config.yaml
hidden_size: 256
num_key_value_heads: 4
head_dim: 64
rope_theta: 10000.0
parallel_block: false
init_std_o: 0.0437
init_std_up: 0.0504
lr_head: 0.0116
max_grad_norm: 1.0
decay_fraction: 1.0
decay_shape: "linear"
batch_tokens: 65536
dataset: "wikipedia_en"
Each number is 50 + 12 x the weight over its row's rms, rounded and kept within 0 to 99. Layers, rows and columns count from 0. The size before them is the row's rms in percent of the matrix's.

# layer 12 MLP down, 256x704, rms 0.0504, rows 214-255, columns 96-127
096:48 48 72 49 40 64 39 46 67 59 46 42 48 57 50 52 61 43 39 64 55 36 54 58 45 53 38 34 46 32 55 52
098:62 36 55 48 70 37 46 45 63 37 46 44 41 54 53 57 43 33 53 56 55 60 44 44 66 50 58 38 55 50 48 44
101:57 34 39 52 43 40 47 63 51 47 46 42 50 60 52 50 52 39 53 50 46 29 50 50 51 57 38 55 40 60 61 59
102:40 49 40 56 46 58 45 41 64 54 56 72 41 52 55 36 33 51 65 57 57 49 46 53 25 46 69 50 56 51 49 48
098:45 57 60 60 51 47 55 58 62 63 28 39 55 49 31 51 56 45 49 52 54 44 52 50 38 44 68 62 47 39 40 64
102:49 44 41 45 54 61 51 43 49 36 43 73 60 69 57 40 51 36 47 55 48 62 49 62 53 32 42 63 47 52 64 37
100:41 79 36 34 26 54 61 67 58 65 53 59 48 57 55 32 38 47 47 54 49 42 66 44 40 49 61 45 37 54 51 54
102:72 47 22 44 51 59 28 45 48 53 50 48 45 74 48 44 55 57 61 23 77 42 43 58 46 62 37 45 66 47 39 49
100:55 34 49 35 58 52 56 55 40 42 47 73 28 56 42 33 72 49 59 56 49 51 44 58 38 44 53 45 66 30 57 71
099:65 30 61 82 55 48 67 64 53 51 50 54 51 51 50 58 41 45 24 44 53 51 52 47 43 58 37 51 75 51 31 53
119:60 44 64 52 55 44 44 54 37 61 61 49 53 76 44 50 49 20 49 60 66 61 46 42 29 57 37 52 37 41 37 60
102:37 60 63 61 45 45 61 45 74 49 49 55 56 44 64 60 47 48 48 38 67 37 59 40 57 37 48 32 45 42 37 32
099:53 59 40 72 54 29 33 42 42 51 58 47 52 56 52 68 46 53 46 30 77 66 46 29 41 60 56 61 23 50 39 52
100:67 44 57 39 54 56 47 44 37 63 59 46 47 47 58 63 68 36 44 41 79 42 64 54 52 68 65 48 28 67 71 62
102:34 70 53 33 54 19 40 46 32 56 45 62 68 25 44 50 47 53 47 62 49 38 60 34 57 57 45 38 49 40 33 47
102:50 31 40 48 37 11 55 40 55 52 51 58 44 57 50 35 33 49 62 71 38 48 67 44 45 51 24 78 57 68 50 50
100:51 41 15 54 45 59 41 53 42 42 59 40 54 27 35 36 47 48 45 54 72 65 67 54 63 25 72 47 52 46 54 39
095:75 34 58 51 60 37 51 53 67 69 35 47 42 50 62 50 48 65 46 57 58 65 49 48 69 42 47 53 61 23 51 67
104:46 69 47 57 42 65 31 48 54 33 37 46 58 37 44 69 42 47 48 69 48 63 65 51 48 53 59 48 47 63 36 34
101:48 41 74 65 47 37 64 42 48 43 49 65 47 55 51 59 54 71 45 45 48 63 48 50 64 49 42 62 66 36 65 40
100:60 67 33 60 44 40 37 61 65 17 52 47 68 30 39 60 64 28 50 57 41 52 64 32 55 42 69 47 65 52 53 32
095:46 48 61 61 48 43 53 48 72 43 52 51 57 53 42 15 57 63 62 48 43 44 38 27 54 21 34 43 41 45 35 57
098:45 59 42 68 77 40 70 60 45 57 54 30 56 40 36 51 50 48 64 65 40 65 65 18 66 45 34 43 63 57 51 50
102:44 60 46 50 48 47 55 40 64 71 65 36 50 48 60 47 45 44 55 51 23 63 64 31 48 67 46 71 45 44 68 45
102:39 57 41 50 55 29 39 45 52 62 56 31 46 35 48 55 25 70 57 43 33 63 54 44 35 90 44 53 43 40 44 44
099:52 44 58 37 56 56 58 45 47 65 57 40 47 52 38 61 64 60 51 51 34 41 48 38 40 44 45 62 46 36 41 60
099:28 62 51 48 64 27 62 40 52 57 59 38 56 38 33 66 59 54 58 51 54 43 49 34 63 32 51 60 60 47 31 57
106:39 32 57 46 47 49 70 62 39 45 31 38 48 28 35 62 52 48 55 60 53 46 39 55 68 42 40 36 52 59 69 48
100:59 66 47 45 50 52 55 48 64 38 45 42 48 61 49 46 36 43 45 45 23 42 45 43 56 50 58 48 65 40 30 53
106:56 50 54 36 49 57 41 64 63 36 52 52 54 31 42 64 37 51 52 64 44 27 34 65 77 49 41 58 53 67 45 45
100:32 37 34 64 63 65 50 60 42 56 34 41 28 34 49 46 59 40 43 50 33 70 24 36 60 43 53 42 28 57 50 50
098:59 36 54 32 50 39 58 41 36 38 37 18 42 49 31 58 53 64 47 68 51 51 54 40 69 46 29 61 59 70 61 75
099:46 42 65 54 74 31 33 46 49 56 45 34 50 54 55 39 42 48 52 54 53 44 48 44 70 40 51 63 49 31 73 44
102:64 33 50 49 33 37 49 51 53 39 58 50 42 40 41 61 57 61 44 28 40 29 45 32 59 40 64 25 45 54 54 46
101:67 56 57 44 64 40 78 58 66 54 60 37 62 25 77 49 50 45 43 57 42 36 56 43 55 38 71 57 53 47 51 43
094:67 32 49 40 36 59 57 43 54 32 59 50 35 62 65 57 38 51 74 51 72 47 54 62 65 62 51 47 40 70 52 68
103:38 67 40 75 41 43 48 67 50 40 48 47 50 46 55 29 42 66 60 26 63 51 63 45 22 53 74 41 56 51 20 36
101:55 44 58 46 65 54 63 69 66 52 51 41 38 54 28 52 70 32 56 64 26 47 59 63 29 54 42 27 73 56 48 69
098:40 46 42 50 35 28 48 67 44 57 49 73 38 52 45 50 43 38 45 48 34 51 52 48 49 13 38 42 42 53 44 55
097:40 40 63 50 37 27 40 71 54 44 49 46 60 23 31 37 38 57 69 46 56 31 75 53 35 43 55 64 49 58 54 74
101:27 56 72 33 48 67 43 56 34 54 62 62 43 61 58 37 41 44 37 53 46 44 29 53 59 65 70 78 36 54 60 61
095:53 47 54 34 66 47 40 51 65 65 65 45 41 39 52 59 40 50 49 27 54 61 44 51 42 30 44 21 75 50 46 55